{
  "hidden_size": 64,
  "norm_eps": 1e-05,
  "weight_decay": 0.11
}
Each number is 200 + 30 x the weight over its row's rms, rounded and kept within 0 to 999. Layers, rows and columns count from 0. The size before them is the row's rms in percent of the matrix's.

# up: layer 2 MLP up, 192x64, rms 0.0819, rows 187-191, columns 0-63
# down: layer 2 MLP down (transposed), 192x64, rms 0.0785, rows 187-191, columns 0-63
# gate: layer 2 MLP gate, 192x64, rms 0.0794, rows 188-191, columns 0-63
up187,099,212,170,208,156,230,245,184,199,180,193,240,181,224,144,235,231,194,179,191,198,233,263,193,186,201,166,199,172,208,252,185,167,203,190,161,151,257,168,187,171,214,176,220,185,152,210,175,250,241,219,230,207,202,195,200,225,218,275,169,203,219,146,222,226
down187,102,240,165,194,173,234,266,184,204,161,192,230,169,220,155,244,234,209,154,188,222,204,259,171,201,192,171,212,191,239,218,177,170,193,197,194,159,236,160,186,183,214,170,222,180,187,194,162,238,221,215,236,192,195,197,176,241,236,270,153,224,209,156,224,237
gate188,076,204,249,147,189,166,238,185,176,157,180,168,190,146,165,223,211,254,222,174,179,170,242,212,242,169,220,228,208,174,184,181,241,144,231,208,173,164,176,212,220,186,236,220,218,190,199,216,237,215,240,178,216,171,184,194,169,205,242,179,261,154,200,175,245
up188,085,168,172,180,229,145,228,207,191,188,188,203,250,231,232,188,234,178,200,258,245,199,222,251,224,198,205,195,191,182,203,234,188,204,169,207,204,147,165,205,174,203,181,219,237,173,231,186,186,131,199,172,149,202,197,185,270,270,173,203,168,197,185,200,144
down188,089,181,168,166,230,161,223,205,187,206,211,217,229,252,242,200,233,189,233,246,236,233,206,238,211,171,191,191,180,195,194,217,194,217,179,199,210,152,208,211,152,215,185,227,240,170,230,185,170,120,211,175,146,199,219,177,247,252,171,230,164,195,173,178,135
gate189,130,247,200,230,189,193,200,233,174,187,151,137,195,190,208,193,203,195,221,177,213,253,132,163,156,191,189,194,176,198,200,228,227,235,281,180,240,220,161,225,196,189,161,189,193,237,255,184,221,216,158,171,207,197,184,186,253,196,224,194,207,216,241,144,216
up189,116,113,193,182,215,199,219,178,203,221,276,224,187,206,198,215,189,185,167,187,225,161,283,252,234,212,232,203,202,181,191,194,168,182,143,217,128,169,205,191,222,195,240,237,193,180,151,187,196,173,208,225,173,203,211,200,163,222,188,214,195,179,170,243,204
down189,108,249,199,213,188,204,207,238,167,183,172,124,190,197,226,204,202,184,208,167,203,235,160,155,157,209,204,192,196,190,208,254,213,202,241,220,221,214,160,238,192,183,170,182,193,253,246,148,213,193,138,187,218,209,171,176,259,210,254,209,215,204,237,142,224
gate190,074,223,160,180,173,220,221,216,175,178,202,206,201,180,199,216,262,178,161,247,220,186,206,199,186,209,223,171,251,171,140,193,228,197,188,190,225,147,210,288,171,244,176,180,215,211,181,169,192,199,134,221,217,243,229,179,256,261,198,216,190,213,201,219,188
up190,104,185,174,221,175,185,176,239,207,220,197,189,143,225,175,239,218,169,245,196,157,187,247,177,173,220,131,182,193,235,241,198,191,184,161,233,146,177,217,211,222,183,252,100,226,191,216,217,251,229,207,225,216,225,208,200,218,196,199,172,204,193,191,226,229
down190,115,180,167,225,166,187,195,241,195,212,197,185,179,205,176,225,216,177,271,178,170,173,237,172,178,214,135,189,205,251,242,192,205,202,156,223,149,166,223,223,205,196,239,100,219,204,209,219,242,229,190,243,219,226,201,206,232,177,192,164,207,190,179,240,214
gate191,012,177,206,253,210,175,186,214,214,215,189,227,241,228,221,249,197,190,195,213,197,195,150,259,176,261,212,167,184,258,238,241,197,250,222,261,191,247,228,214,237,194,196,161,230,236,229,211,246,211,237,207,231,233,200,197,182,256,197,232,212,211,188,222,225
up191,010,226,255,181,193,170,158,265,222,207,215,238,274,204,209,213,205,151,274,251,166,245,195,217,227,221,239,195,174,223,185,186,187,186,204,185,208,224,243,179,202,216,238,160,262,200,235,211,174,210,218,216,199,255,193,192,175,218,223,225,184,214,199,219,169
down191,008,215,211,196,245,176,196,225,146,236,230,209,208,190,189,200,158,165,259,211,186,190,175,219,202,186,216,168,161,249,180,245,209,218,211,220,184,206,175,195,142,236,251,209,150,236,201,195,258,134,239,176,191,177,201,137,232,178,216,212,146,205,220,211,197